python train.py --n_layer=11 --d_model=64 --n_head=2 --n_kv_head=2 --head_dim=32 --d_mlp=256 --vocab_size=890 --activation="gelu" --norm="layernorm" --norm_place="pre" --norm_eps=1e-06 --positions="learned" --qk_norm=false --attn_scale=0.177 --bias="none" --tie_embeddings=true --parallel_block=false --extras=["capped logits"] --init="normal" --init_std_qkv=0.0255 --init_std_o=0.0255 --init_std_up=0.0255 --init_std_down=0.0255 --optimizer="soap_variant" --lr=0.0082 --lr_mult_o=1.46 --beta1=0.95 --beta2=0.99 --lr_head=0.0183 --grad_clip=0.5 --warmup_steps=200 --schedule="wsd" --decay_fraction=1.0 --decay_shape="linear" --final_lr_fraction=0.0 --batch_tokens=32768 --seq_len=384 --doc_mask=true --train_tokens=118100000 --steps=3605 --dataset="wikipedia_en"
Each number is 50 + 15 x the weight over its row's rms, rounded and kept within 0 to 99. Layers, rows and columns count from 0. The size before them is the row's rms in percent of the matrix's.

# v: layer 7 attention value, 64x64, rms 0.276, rows 35-63, columns 0-63
# o: layer 7 attention output (transposed), 64x64, rms 0.356, rows 35-63, columns 0-63
# up: layer 7 MLP up, 256x64, rms 0.207, rows 0-23, columns 0-63
# down: layer 7 MLP down (transposed), 256x64, rms 0.225, rows 0-22, columns 0-63
v35 120:37 36 50 39 80 41 45 35 66 49 71 44 44 46 73 63 48 42 63 85 37 63 88 49 44 24 60 53 40 61 59 06 51 46 54 60 37 67 43 28 60 48 53 54 29 54 51 73 46 66 21 40 54 48 38 52 58 51 57 60 29 54 42 27
o35 127:81 51 45 49 50 56 71 52 60 50 34 69 53 55 60 36 37 34 54 59 84 55 54 38 72 53 51 83 70 34 18 52 57 52 47 47 67 66 40 51 68 38 33 65 53 50 52 45 37 60 24 83 19 66 56 57 42 32 50 19 67 54 56 54
v36 141:23 35 25 48 53 71 54 29 49 25 47 42 26 32 49 52 58 51 47 65 37 40 32 50 62 34 46 34 57 24 70 58 44 56 41 74 57 60 52 68 13 54 47 65 69 66 55 54 62 80 55 57 66 33 66 23 57 78 49 34 54 61 65 57
o36 148:30 41 79 31 45 83 32 58 60 61 45 45 59 36 51 71 45 45 74 56 31 57 77 39 40 70 55 46 73 56 54 51 44 29 38 46 50 48 79 32 82 40 05 57 50 41 47 47 61 53 47 41 39 49 67 52 65 21 51 55 36 53 40 51
v37 131:47 52 47 52 50 19 70 52 67 91 53 47 65 75 71 35 41 45 29 58 43 51 50 61 33 71 74 33 50 38 12 60 42 62 30 49 43 42 60 46 29 55 49 54 54 33 50 63 45 53 39 52 48 41 41 77 61 55 44 11 72 62 62 36
o37 132:67 40 42 63 57 20 40 71 53 21 63 61 16 25 55 74 27 55 42 63 48 36 31 60 43 46 54 65 53 38 69 26 46 39 54 60 39 61 51 60 66 25 46 51 71 34 77 29 34 61 71 60 67 51 25 41 59 31 62 53 47 51 58 56
v38 131:41 32 37 51 51 44 64 31 61 68 60 42 51 43 53 11 60 53 56 43 53 44 52 71 54 52 56 25 71 66 66 35 59 59 00 33 63 55 28 81 43 57 62 38 38 47 61 62 49 60 38 64 34 40 66 74 57 35 46 73 53 64 55 67
o38 131:55 36 51 72 42 29 50 58 71 63 45 51 25 44 45 39 31 55 66 28 43 33 68 56 62 51 49 40 71 52 43 34 46 07 66 59 70 37 53 67 42 37 34 33 71 53 43 75 63 58 49 79 75 26 52 55 27 25 67 44 58 55 56 50
v39 126:58 34 66 65 36 24 25 48 23 46 39 47 34 59 83 62 45 56 52 43 81 72 36 53 39 56 68 59 51 67 53 44 50 29 41 85 58 52 35 33 35 75 38 53 51 61 65 42 52 60 58 43 57 42 61 62 26 37 73 77 62 62 66 44
o39 127:65 45 09 37 45 56 32 57 51 71 40 46 39 83 38 26 43 62 55 58 50 46 31 30 38 58 37 51 66 67 62 80 45 44 54 40 72 50 69 52 54 51 58 53 34 64 52 22 36 54 57 33 67 34 27 63 29 33 57 49 73 53 37 26
v40 121:71 44 57 47 56 58 35 38 35 43 69 75 54 52 34 55 24 37 54 51 61 25 42 56 49 47 79 51 31 75 67 43 52 69 38 90 54 38 54 56 57 58 55 37 31 58 14 52 51 34 56 63 59 53 67 34 61 46 13 37 62 65 56 31
o40 123:37 47 58 62 59 43 39 33 56 70 43 78 25 46 55 35 55 49 50 46 44 51 42 59 74 46 46 56 45 22 36 61 26 53 31 53 26 17 49 80 62 66 48 76 36 78 55 33 70 70 64 32 42 50 36 80 50 41 60 57 43 35 33 60
v41 126:52 53 50 61 46 46 31 42 46 74 46 20 37 37 40 63 19 46 44 18 55 69 79 54 64 52 59 15 66 52 67 49 61 84 65 36 60 43 42 50 38 32 46 68 43 57 38 47 52 40 34 71 49 45 77 37 46 58 56 42 40 56 79 29
o41 127:49 55 67 35 41 55 50 63 52 34 41 61 59 45 34 30 57 36 76 27 60 36 18 35 25 35 71 62 59 48 45 48 42 43 54 47 38 46 60 89 73 42 56 54 78 59 44 41 61 63 42 44 76 44 33 65 46 61 43 65 23 20 58 26
v42 114:37 47 79 47 51 62 79 59 44 57 69 59 76 32 41 60 43 29 60 34 50 62 55 42 71 56 64 41 49 59 55 62 52 32 61 56 45 15 30 52 50 74 45 30 47 32 28 55 63 55 25 29 50 46 70 60 12 50 38 67 38 65 61 29
o42 115:61 47 40 45 42 51 07 42 48 44 44 45 70 68 42 23 55 58 55 50 72 45 29 76 43 57 21 54 58 70 37 50 40 64 55 64 16 43 33 76 38 62 41 41 63 38 66 51 47 56 30 69 21 38 30 46 67 43 63 57 57 52 24 52
v43 117:75 31 68 44 48 37 53 66 59 75 78 46 71 49 41 39 60 49 70 54 30 41 31 49 71 66 52 39 57 68 63 38 32 47 44 44 27 53 53 50 44 36 13 71 73 69 40 44 35 56 52 69 85 40 47 55 29 67 55 61 70 56 32 52
o43 119:53 40 62 49 60 52 71 28 47 37 79 48 55 70 44 34 09 65 21 41 45 54 43 57 51 74 45 44 63 77 66 53 70 69 35 57 47 42 32 55 66 12 46 61 33 40 62 40 66 47 41 51 52 44 52 44 39 29 78 71 57 47 70 45
v44 128:68 71 68 49 52 46 46 61 59 42 65 31 22 47 38 00 59 43 36 53 51 44 45 69 37 53 20 51 48 64 57 16 56 53 68 57 62 56 62 33 27 44 56 30 67 54 46 55 64 58 47 49 23 33 49 56 48 29 29 52 52 54 64 68
o44 126:57 56 67 69 73 62 66 80 44 42 45 48 41 43 49 36 46 34 21 50 43 28 66 81 42 55 66 45 65 33 82 62 29 33 43 30 40 59 65 47 41 57 52 55 51 57 57 63 52 28 34 72 38 13 58 69 48 53 29 36 43 54 60 28
v45 121:61 45 67 43 41 72 40 58 83 53 43 63 49 30 68 14 37 48 58 64 46 93 45 37 74 72 47 55 61 33 58 58 41 46 54 66 36 67 63 51 36 34 57 39 60 22 69 53 45 33 36 56 72 78 55 45 32 42 55 39 46 63 33 39
o45 126:48 55 52 51 52 39 57 43 50 58 64 40 72 53 47 89 22 50 46 39 78 42 37 42 61 57 40 66 85 59 42 48 67 66 40 37 13 83 75 39 26 31 71 42 56 50 49 54 67 61 47 52 41 54 50 57 65 49 28 39 41 42 24 36
v46 126:65 44 66 58 31 40 56 46 52 58 71 57 29 67 55 50 44 62 20 83 65 42 52 32 55 53 57 44 21 44 53 59 48 54 47 51 50 44 22 60 46 58 58 66 42 49 88 79 40 57 54 73 58 54 53 52 33 58 19 60 17 35 45 80
o46 128:62 57 34 21 65 20 36 50 27 66 44 45 38 54 23 74 63 50 40 56 26 57 38 49 64 54 56 55 60 24 39 47 44 35 47 43 70 47 52 43 53 32 45 39 27 63 78 77 86 50 37 39 62 56 56 54 70 38 42 64 71 22 45 49
v47 129:29 36 40 37 32 54 73 57 45 47 35 44 58 52 59 53 51 55 67 41 56 51 75 82 50 43 37 50 55 42 08 44 51 41 59 35 58 65 27 42 41 33 66 17 59 49 53 29 36 41 70 44 70 52 74 25 43 58 35 59 51 87 54 63
o47 131:45 51 40 41 36 48 44 77 59 48 66 33 61 55 71 50 32 41 58 17 54 51 49 20 54 46 31 22 49 45 53 07 53 44 57 68 73 58 48 48 65 72 69 46 52 58 68 53 65 49 58 42 21 14 49 41 50 75 71 39 44 56 36 44
v48 131:53 58 54 43 66 48 46 51 75 30 56 50 70 56 46 60 33 58 52 61 58 39 28 34 38 85 58 51 61 47 91 64 59 51 28 24 82 67 30 32 34 30 58 35 51 53 32 51 53 44 36 14 56 36 44 67 67 63 55 55 35 62 50 49
o48 125:38 41 68 55 57 44 48 39 51 47 55 45 34 06 55 25 56 57 37 44 61 65 68 60 75 15 71 71 65 92 48 54 55 63 44 34 55 69 35 56 33 69 14 45 47 47 56 41 64 61 57 52 53 48 44 23 38 49 45 51 37 50 51 35
v49 120:26 50 33 42 47 39 40 44 42 48 57 37 47 25 54 44 55 11 47 69 55 41 64 53 56 48 41 38 47 59 64 76 56 22 75 55 66 55 34 24 42 47 73 67 42 34 34 64 60 63 74 48 38 69 42 63 43 54 62 31 89 51 33 29
o49 124:30 49 65 64 31 26 32 43 75 38 39 59 67 63 52 34 43 45 47 51 55 63 66 38 52 44 87 54 40 58 38 49 77 33 56 38 28 81 42 46 70 67 69 47 40 47 40 55 21 51 61 57 37 36 58 78 65 44 61 55 51 23 31 70
v50 136:55 34 59 18 77 31 39 76 33 45 34 49 59 28 62 64 60 55 50 53 38 58 12 77 57 49 57 28 26 54 51 50 75 30 53 23 45 58 68 62 50 52 49 54 58 49 41 39 43 49 34 69 31 50 51 64 45 45 59 53 17 64 62 75
o50 136:85 39 63 58 55 30 72 57 40 47 42 46 54 63 63 36 56 65 55 20 50 45 47 28 57 58 42 25 49 64 62 55 77 64 16 53 43 53 60 53 44 42 16 54 56 53 31 83 23 40 42 58 38 62 33 45 39 75 48 66 64 69 53 41
v51 119:58 34 59 56 32 54 47 62 25 43 45 72 61 38 49 56 39 50 57 76 25 35 38 45 48 68 42 12 46 80 37 59 45 66 57 62 36 32 53 50 41 30 83 34 48 72 77 56 53 48 51 28 29 54 42 39 67 69 69 45 55 59 76 42
o51 117:78 78 53 68 72 90 35 63 72 57 56 23 55 56 77 62 43 64 47 33 55 48 26 33 67 28 60 41 54 48 57 40 28 34 50 19 30 48 39 44 47 49 34 34 51 58 54 57 45 70 56 42 32 57 38 58 56 40 50 70 51 32 61 68
v52 122:28 53 64 60 45 59 36 57 56 65 74 59 44 19 32 56 39 67 77 40 60 60 54 68 37 84 42 64 56 37 40 54 36 45 56 25 65 38 71 35 70 29 39 60 48 44 64 57 30 52 38 39 32 23 45 24 39 47 37 57 70 55 26 66
o52 126:41 56 60 34 36 43 60 28 57 45 66 77 63 23 39 72 60 47 20 55 64 26 28 54 61 42 44 20 69 61 51 54 28 65 67 59 63 54 45 45 59 62 64 62 30 43 38 77 38 54 52 55 66 20 23 61 55 53 47 34 40 66 72 52
v53 127:44 59 39 35 39 41 29 45 80 29 60 45 54 43 41 45 59 49 61 39 34 59 64 25 33 61 63 66 49 46 40 72 71 66 56 56 15 46 65 30 28 59 36 28 56 66 66 45 34 58 49 77 38 32 87 67 43 50 56 42 40 38 65 71
o53 133:66 30 68 41 46 81 63 62 61 18 24 45 49 48 44 76 43 70 44 40 33 62 35 84 43 46 33 64 55 35 46 38 55 48 46 45 52 52 39 29 49 57 45 71 60 65 54 44 27 55 45 50 55 34 72 24 22 44 59 71 54 40 37 22
v54 134:69 36 59 66 53 50 56 71 62 54 32 46 21 58 40 56 53 85 83 38 45 67 33 39 47 31 44 41 44 18 52 59 54 42 61 54 39 31 38 47 64 18 43 57 61 61 28 50 69 71 55 35 41 28 61 64 73 53 30 61 34 66 41 35
o54 136:53 20 75 28 67 58 60 43 62 48 63 33 50 69 42 55 55 12 54 45 35 27 64 55 59 29 40 52 40 79 48 67 42 49 66 56 57 34 67 90 67 33 44 51 46 56 63 42 43 36 66 28 39 60 49 18 45 58 32 41 64 57 61 49
v55 126:33 53 56 54 37 39 50 57 50 47 24 39 85 61 60 37 49 35 68 46 35 16 59 50 53 65 80 47 39 35 77 49 65 43 73 54 67 32 65 84 51 45 45 11 49 50 50 42 50 39 47 59 35 48 61 35 48 46 49 81 40 42 26 41
o55 134:49 35 42 44 42 65 36 36 42 46 45 48 52 36 48 69 59 57 48 43 56 45 71 53 42 55 32 67 37 47 45 37 49 35 30 47 28 38 47 72 34 44 47 39 51 57 33 61 73 67 61 63 21 22 11 52 21 91 53 64 77 54 71 58
v56 127:68 59 57 39 85 33 37 69 39 60 54 70 66 42 45 40 44 59 17 40 38 45 99 57 50 42 42 32 61 47 46 62 48 41 30 58 46 24 32 53 36 41 56 37 54 83 60 50 68 43 48 34 54 74 43 38 47 68 55 49 66 59 35 71
o56 131:39 61 46 43 65 63 61 67 47 22 79 61 60 72 56 40 53 67 37 52 40 69 62 34 67 70 42 23 52 35 33 37 66 46 62 16 54 60 42 93 61 66 57 44 51 70 40 44 47 50 48 47 62 24 45 37 55 16 38 47 50 46 69 53
v57 135:27 56 93 83 37 56 51 62 48 20 56 46 48 59 44 58 48 35 46 61 50 56 52 48 28 26 43 41 55 42 47 55 41 50 26 51 46 63 50 63 67 50 44 48 49 62 44 34 36 49 11 47 33 69 60 90 45 78 30 66 56 62 56 41
o57 139:74 17 62 33 54 71 37 82 58 76 49 96 50 50 67 42 53 52 39 67 43 40 37 49 47 40 34 45 38 82 24 56 50 39 47 39 58 47 48 59 26 49 38 43 39 16 60 54 51 53 57 59 45 47 58 39 36 47 56 22 62 43 39 40
v58 125:46 47 48 26 54 86 52 68 54 56 65 48 35 69 56 49 63 51 27 42 44 52 35 55 46 73 53 45 42 50 44 86 30 56 61 58 42 66 42 72 66 55 38 26 29 75 43 68 59 44 54 46 33 08 29 60 29 40 73 66 37 54 47 46
o58 131:58 34 47 46 62 47 62 24 66 49 46 46 51 57 65 28 75 61 49 52 37 76 46 60 55 54 42 59 67 69 57 40 36 67 73 67 44 35 63 13 45 32 42 32 62 42 56 48 48 27 46 57 39 35 12 41 48 55 03 63 55 33 38 54
v59 115:47 62 42 82 55 48 47 63 48 45 54 30 53 32 65 38 65 31 25 72 62 37 72 53 50 50 68 35 50 47 45 60 87 69 37 37 49 35 62 42 83 38 51 43 29 59 39 35 68 43 32 46 88 47 39 40 30 60 64 28 46 56 33 59
o59 118:36 59 55 34 49 33 40 55 55 15 60 89 56 48 44 43 57 62 54 56 45 62 44 42 73 54 45 52 62 32 46 54 35 63 40 49 62 68 72 62 33 38 45 29 47 46 36 46 41 80 71 47 29 51 70 50 13 50 55 40 26 35 85 68
v60 134:72 69 60 23 31 45 51 54 66 49 32 34 44 34 64 67 18 57 64 56 32 38 55 38 32 47 57 50 68 57 37 50 44 67 19 57 61 43 49 30 83 48 64 36 75 33 27 61 51 56 53 68 57 34 53 31 18 47 49 59 62 61 63 66
o60 132:43 58 34 58 41 38 34 54 30 46 63 41 34 38 88 34 49 60 49 36 33 43 21 59 74 57 65 65 58 62 28 39 32 66 59 54 40 45 44 37 64 44 59 76 65 57 24 48 67 50 62 54 42 32 92 44 64 46 45 52 65 64 67 26
v61 109:46 43 50 34 47 49 48 56 23 83 68 58 58 40 51 35 80 38 30 43 43 43 44 38 62 54 33 49 40 43 52 34 35 65 47 74 76 59 80 47 86 56 57 35 45 33 47 33 49 67 45 47 55 12 83 36 52 70 66 43 58 44 50 51
o61 111:35 48 24 61 37 55 40 70 68 58 81 37 59 44 51 31 41 42 45 60 57 69 52 76 31 47 54 50 56 31 50 48 52 65 31 77 42 31 57 52 57 12 52 48 35 50 20 75 21 46 57 65 29 24 57 47 65 41 55 75 41 45 38 57
v62 130:39 59 61 48 58 50 52 52 50 52 33 74 39 85 44 35 17 42 48 46 51 36 57 62 63 24 59 23 66 44 93 59 53 37 54 43 56 47 70 39 40 51 64 39 46 58 58 49 24 64 39 64 49 31 38 59 47 16 77 53 67 37 55 73
o62 130:53 60 48 51 49 52 57 19 51 48 48 43 54 33 47 34 63 60 52 60 48 73 56 42 49 74 66 60 31 47 84 45 58 00 56 37 53 47 35 66 20 36 60 80 69 30 34 67 39 61 65 44 59 28 60 42 61 52 50 47 64 37 52 24
v63 128:53 42 48 49 83 33 63 54 24 39 49 24 51 47 42 41 23 49 38 62 35 53 54 39 69 70 50 77 58 49 48 50 57 55 71 28 35 63 43 92 50 72 46 46 44 50 54 37 27 42 44 48 80 29 22 39 79 50 42 48 61 49 65 45
o63 133:63 43 54 57 47 60 45 32 65 42 55 50 47 28 21 33 24 61 51 27 51 81 56 57 36 26 36 33 30 26 60 48 58 90 57 57 60 52 50 52 47 37 22 51 64 55 42 35 57 45 47 51 65 45 62 67 77 80 44 29 77 47 47 54
up0 095:52 35 52 55 70 70 50 59 11 80 49 64 29 56 51 40 50 49 46 40 58 73 55 57 38 30 54 59 56 56 58 45 64 25 72 75 38 46 43 48 28 41 33 26 62 60 82 25 66 16 44 60 33 53 69 46 56 38 52 46 36 47 68 53
down0 099:59 66 46 33 46 57 56 42 56 32 30 59 68 65 34 49 68 56 56 32 61 69 36 51 25 30 25 30 32 61 42 54 71 74 46 66 52 39 49 51 46 62 53 51 42 75 71 73 22 81 40 35 64 52 67 54 40 48 63 28 44 60 36 83
up1 091:55 36 64 43 67 54 50 33 46 61 67 58 37 76 39 64 47 16 50 39 59 60 53 63 48 64 38 30 54 59 35 30 65 65 45 17 19 09 47 47 37 55 46 65 39 61 45 59 49 60 67 32 68 68 36 71 69 52 72 53 30 49 58 33
down1 081:44 53 32 65 49 51 45 67 71 38 71 65 59 33 25 33 70 57 34 55 35 24 43 73 58 62 52 53 44 61 55 64 46 79 47 77 42 80 60 61 36 49 52 42 44 52 46 40 71 52 47 70 52 65 61 53 24 24 22 40 60 49 65 16
up2 090:43 49 45 69 58 29 69 65 64 51 41 36 50 41 68 47 46 26 44 65 55 63 38 52 31 38 42 64 55 29 42 38 44 41 41 49 45 35 92 36 42 28 26 54 85 53 58 42 44 35 46 63 41 87 67 33 23 47 59 63 60 68 62 30
down2 081:38 62 52 23 47 56 21 39 42 55 77 65 18 66 54 44 51 74 55 69 40 65 53 45 45 61 32 44 35 53 50 62 56 55 31 69 47 24 29 48 39 64 52 40 14 29 34 46 60 60 30 45 70 49 51 72 45 57 47 53 66 13 53 63
up3 079:51 58 75 50 46 63 74 41 53 61 34 64 42 57 47 28 53 56 67 47 33 50 55 41 52 29 31 39 49 57 69 50 30 63 80 20 43 63 50 52 81 46 56 72 36 55 57 44 65 75 30 33 24 66 58 20 35 29 75 34 52 51 54 40
down3 086:21 46 38 35 71 79 45 57 48 32 56 57 73 71 48 40 41 61 08 54 28 50 41 66 49 46 36 60 61 55 48 63 76 49 39 75 58 54 40 47 58 24 94 57 47 66 56 58 54 62 77 62 52 61 44 63 46 35 37 60 36 42 42 45
up4 102:88 49 74 52 58 46 59 77 72 44 46 63 26 38 70 63 48 43 63 76 19 50 67 16 56 67 30 41 68 51 60 42 52 57 36 22 58 44 21 54 39 52 54 47 67 64 54 57 48 50 53 70 73 55 36 61 63 58 30 48 36 56 51 45
down4 100:16 51 40 35 54 54 51 56 51 48 40 48 55 64 54 35 27 79 51 66 41 78 46 62 61 44 44 47 56 62 50 47 53 73 37 62 27 43 33 29 48 61 59 52 66 36 44 53 43 58 54 68 40 46 50 29 94 71 64 58 52 68 12 79
up5 094:48 46 20 66 50 62 35 44 70 39 71 80 34 58 78 51 40 35 50 62 25 51 47 39 34 44 48 56 54 46 46 62 61 56 33 37 50 49 62 12 23 58 67 48 93 62 49 67 40 45 33 47 53 58 74 34 43 28 38 56 62 54 43 65
down5 099:54 52 51 50 43 56 51 50 19 43 58 35 44 33 52 48 51 34 80 33 57 51 43 28 55 69 24 22 28 35 47 39 83 49 27 64 34 18 78 43 39 37 62 43 57 69 50 51 63 63 61 64 52 32 49 54 65 73 53 31 75 61 36 44
up6 100:45 25 28 73 69 66 72 58 62 62 45 34 51 55 38 28 59 53 63 66 78 57 19 23 39 40 78 60 35 51 64 28 62 47 52 51 54 42 25 47 76 39 50 44 28 59 51 51 77 61 39 45 32 50 82 57 41 47 51 48 42 67 60 62
down6 114:65 59 68 64 29 59 32 28 42 41 70 46 84 38 61 52 51 48 67 61 40 61 68 59 72 59 57 61 56 49 42 41 29 30 53 61 57 27 50 57 54 57 62 85 24 61 27 19 46 62 30 45 63 45 50 34 33 44 80 51 49 44 72 64
up7 097:40 43 53 55 60 46 36 42 55 59 54 41 44 43 63 29 85 44 42 34 65 52 49 35 50 72 22 34 48 49 24 83 60 43 64 32 29 39 46 31 38 59 80 45 21 51 58 42 47 30 55 61 46 35 36 37 85 35 72 45 55 39 68 35
down7 098:65 65 60 76 45 68 53 88 39 41 46 46 50 14 56 43 27 68 50 29 38 54 46 64 36 54 44 52 36 62 39 31 63 38 54 59 39 39 45 42 60 36 43 60 76 41 30 66 42 59 40 67 62 58 57 60 28 52 93 46 60 26 51 72
up8 105:26 43 58 38 53 53 61 57 57 69 84 54 55 40 45 45 51 55 33 49 57 45 52 68 81 59 29 44 22 65 75 49 48 54 36 57 64 25 24 25 50 64 50 29 54 18 47 30 78 43 52 63 59 71 47 67 37 46 42 39 37 74 65 46
down8 105:72 40 67 60 51 66 47 55 34 49 43 44 59 27 36 61 64 68 43 24 43 45 48 35 63 38 29 64 43 59 33 36 79 52 35 69 47 34 51 23 44 77 45 46 36 18 47 39 21 62 40 57 32 74 68 52 63 61 63 45 49 34 34 80
up9 100:38 44 37 60 64 64 68 58 62 46 68 49 26 45 31 55 75 57 15 52 47 44 52 52 78 80 39 44 48 34 46 63 43 40 58 54 35 37 38 56 67 33 36 31 68 15 64 77 58 59 42 69 51 41 55 68 41 64 55 34 27 36 35 71
down9 101:39 32 48 39 07 67 65 36 29 39 82 62 51 82 66 48 30 51 45 75 51 67 52 63 38 75 64 47 74 26 56 64 47 45 39 31 29 46 35 46 45 72 56 49 50 44 58 58 48 43 56 59 55 58 61 35 52 58 51 51 38 35 15 40
up10 084:49 75 43 55 69 21 42 66 72 34 30 53 69 52 29 39 19 78 46 48 24 42 58 73 59 40 50 54 32 53 55 47 13 48 43 39 45 58 35 41 36 71 65 65 68 33 35 29 67 51 42 45 64 68 47 45 45 47 52 54 83 46 46 56
down10 082:39 41 68 29 47 65 39 61 38 61 53 55 62 31 58 41 66 27 54 49 64 49 57 43 37 42 42 33 75 44 59 34 49 56 40 49 61 28 52 51 64 56 32 40 38 63 68 75 26 56 84 53 58 64 36 34 68 37 09 21 36 50 47 20
up11 091:20 54 40 42 39 72 53 61 65 26 34 74 40 68 35 48 46 76 56 49 85 55 68 44 55 67 56 76 43 73 63 45 40 62 78 76 65 51 62 26 53 28 48 48 57 38 14 62 48 55 47 56 42 53 58 40 65 37 27 45 44 54 57 52
down11 086:56 58 26 49 56 53 46 64 43 32 72 52 33 34 43 68 36 30 65 80 56 31 51 51 57 40 39 55 72 39 63 66 38 54 36 30 64 48 63 52 45 65 65 54 51 31 66 71 76 19 60 65 25 38 71 41 71 43 51 39 85 66 59 39
up12 097:45 13 44 38 63 78 52 46 51 66 58 65 12 57 51 72 37 45 70 47 45 60 41 51 52 69 55 38 58 19 54 59 52 61 20 45 53 67 63 71 52 41 59 36 76 22 44 60 50 34 20 62 46 46 34 64 36 44 32 52 42 29 42 58
down12 095:55 40 48 78 61 26 53 31 27 58 51 70 49 29 65 27 32 56 55 48 46 35 36 44 69 40 55 56 34 54 52 47 33 31 65 57 60 56 49 24 77 52 45 38 55 33 52 44 35 40 68 47 58 54 43 65 64 54 89 53 22 95 48 47
up13 110:58 38 46 75 84 28 54 57 39 37 50 53 46 67 47 65 58 66 33 67 50 64 60 34 43 22 44 18 55 56 63 57 57 51 29 41 45 48 30 66 54 42 57 64 39 75 37 50 52 46 24 86 64 57 66 37 83 45 48 71 26 48 51 44
down13 097:64 31 76 46 51 64 55 80 40 63 40 50 48 70 52 22 40 66 35 46 54 31 56 61 37 67 49 58 57 39 46 56 26 67 60 49 42 50 58 44 39 68 40 62 64 11 42 52 70 44 83 49 40 28 45 45 52 57 68 37 35 46 19 83
up14 097:40 71 46 67 37 56 52 50 47 89 92 51 26 38 42 77 48 60 73 28 44 45 36 42 48 51 30 67 22 70 61 54 42 42 59 56 50 40 53 51 81 60 50 55 59 22 68 78 43 59 47 55 62 37 55 59 51 37 24 47 50 47 35 53
down14 090:27 74 60 53 54 45 38 52 60 54 54 37 47 51 58 73 36 48 41 41 83 81 25 35 41 72 55 47 77 57 73 64 63 57 43 44 46 69 51 17 61 49 51 46 57 55 60 49 42 46 50 48 30 40 36 48 25 49 18 70 31 57 88 56
up15 099:41 65 62 49 85 69 40 42 39 46 57 74 41 73 50 35 56 45 54 27 75 34 45 81 41 55 33 45 20 50 59 62 64 61 62 23 30 64 37 31 57 39 42 41 18 40 63 71 67 51 45 67 57 42 67 50 51 51 55 52 48 33 73 70
down15 103:45 47 36 61 40 47 56 28 63 42 79 73 43 63 65 40 31 50 70 42 46 55 48 77 61 33 35 67 61 40 47 71 56 58 47 36 39 50 46 64 51 38 32 43 17 51 42 31 73 66 37 24 85 37 76 29 66 54 43 29 59 38 54 63
up16 095:61 56 46 40 47 30 73 18 72 24 52 68 37 42 35 68 73 55 51 28 57 55 63 59 56 58 56 35 44 43 52 29 47 79 61 24 55 48 28 32 56 55 62 53 50 30 59 57 62 68 45 60 21 34 40 54 61 34 58 53 08 59 36 49
down16 079:17 25 49 57 19 50 32 38 55 30 45 48 69 73 58 71 29 61 45 54 10 46 70 41 87 78 30 49 48 49 53 39 58 41 64 50 61 50 44 51 55 47 62 55 56 42 20 41 49 36 46 45 70 40 51 41 53 60 50 54 41 25 41 70
up17 089:54 45 44 82 34 29 63 78 17 38 30 54 49 58 36 26 40 44 75 42 44 75 49 47 72 47 39 48 49 57 46 42 32 20 36 42 46 38 47 51 42 74 55 44 36 73 45 38 51 27 56 65 64 75 66 29 77 40 49 53 53 36 49 31
down17 089:51 55 31 49 59 44 63 37 48 49 70 59 53 51 42 29 62 73 17 57 66 31 52 67 56 50 61 71 59 59 37 58 70 49 44 61 33 55 44 41 51 26 68 66 52 39 05 04 46 64 37 44 32 55 47 33 38 56 50 74 69 56 49 65
up18 099:72 56 49 62 63 61 75 44 63 51 61 49 56 54 70 28 41 29 45 35 56 33 33 34 10 51 34 58 47 49 44 55 53 68 70 51 69 40 56 44 41 38 67 44 30 30 26 46 78 79 48 38 60 56 71 59 27 32 39 53 43 23 65 32
down18 090:50 45 53 53 22 44 49 54 42 33 83 19 54 47 43 45 51 82 26 60 36 69 42 69 48 53 55 60 46 43 54 31 61 16 30 61 38 22 43 24 62 87 77 55 39 64 56 45 39 24 53 47 36 58 41 43 54 56 57 52 46 38 54 43
up19 105:54 46 62 31 61 46 55 56 68 52 84 32 27 82 47 42 55 66 76 76 35 25 69 43 51 68 42 59 52 46 45 45 51 71 36 32 29 64 65 16 39 49 63 45 62 61 48 52 56 24 47 63 36 59 38 51 21 44 68 28 41 58 57 41
down19 100:41 35 44 51 69 48 69 20 42 28 51 54 41 54 67 58 57 37 37 51 65 11 57 62 41 48 73 51 80 89 63 57 58 42 51 92 34 61 60 70 32 54 44 61 57 48 46 65 46 43 50 43 46 37 33 47 37 36 55 47 47 24 63 71
up20 098:47 42 47 55 70 50 52 51 47 67 51 43 23 45 32 65 44 57 50 48 53 33 67 62 58 46 58 48 48 41 57 00 62 61 70 47 41 32 47 45 54 40 49 23 27 49 87 25 41 46 40 39 65 47 25 49 72 42 57 10 53 65 58 61
down20 099:61 41 57 52 62 58 32 61 63 52 47 60 43 65 29 40 57 38 46 63 45 24 60 48 74 26 56 38 75 73 24 75 63 72 45 76 61 57 32 52 40 42 51 59 25 56 68 29 41 56 24 33 57 66 42 40 48 64 50 75 48 53 78 24
up21 093:57 67 56 38 61 52 57 81 66 59 29 73 43 53 64 65 79 53 54 51 42 57 25 27 43 40 49 41 45 61 47 46 47 69 42 34 27 44 59 38 51 72 58 50 43 58 68 46 07 49 32 34 63 35 24 28 67 54 53 19 62 60 66 63
down21 086:09 60 55 48 28 56 36 32 38 58 54 38 57 75 64 58 33 55 50 56 45 51 54 25 50 77 47 48 46 36 23 28 56 58 67 58 62 69 49 40 35 20 62 66 51 65 41 46 62 59 42 59 08 39 61 63 66 52 76 69 54 52 45 70
up22 115:25 35 33 53 11 52 71 31 46 38 40 80 40 62 74 66 61 71 54 73 44 49 51 45 54 45 60 32 38 51 48 35 57 48 55 77 38 46 81 87 70 52 48 43 53 39 47 64 65 27 56 55 39 68 37 33 61 32 51 35 37 53 51 52
down22 141:29 62 23 42 35 44 41 23 37 60 42 59 55 77 43 64 32 70 44 35 64 44 29 50 68 57 48 74 52 55 46 64 73 22 44 59 42 40 54 60 61 43 67 69 40 54 20 38 73 77 36 37 40 62 62 55 33 48 53 46 18 45 70 39
up23 099:55 60 41 43 46 38 68 25 45 61 76 55 32 42 60 46 79 50 41 71 69 85 50 48 42 62 47 38 74 37 37 30 59 45 53 41 44 46 78 46 65 45 42 44 46 57 81 37 53 76 11 45 64 40 60 40 54 58 38 39 32 78 36 40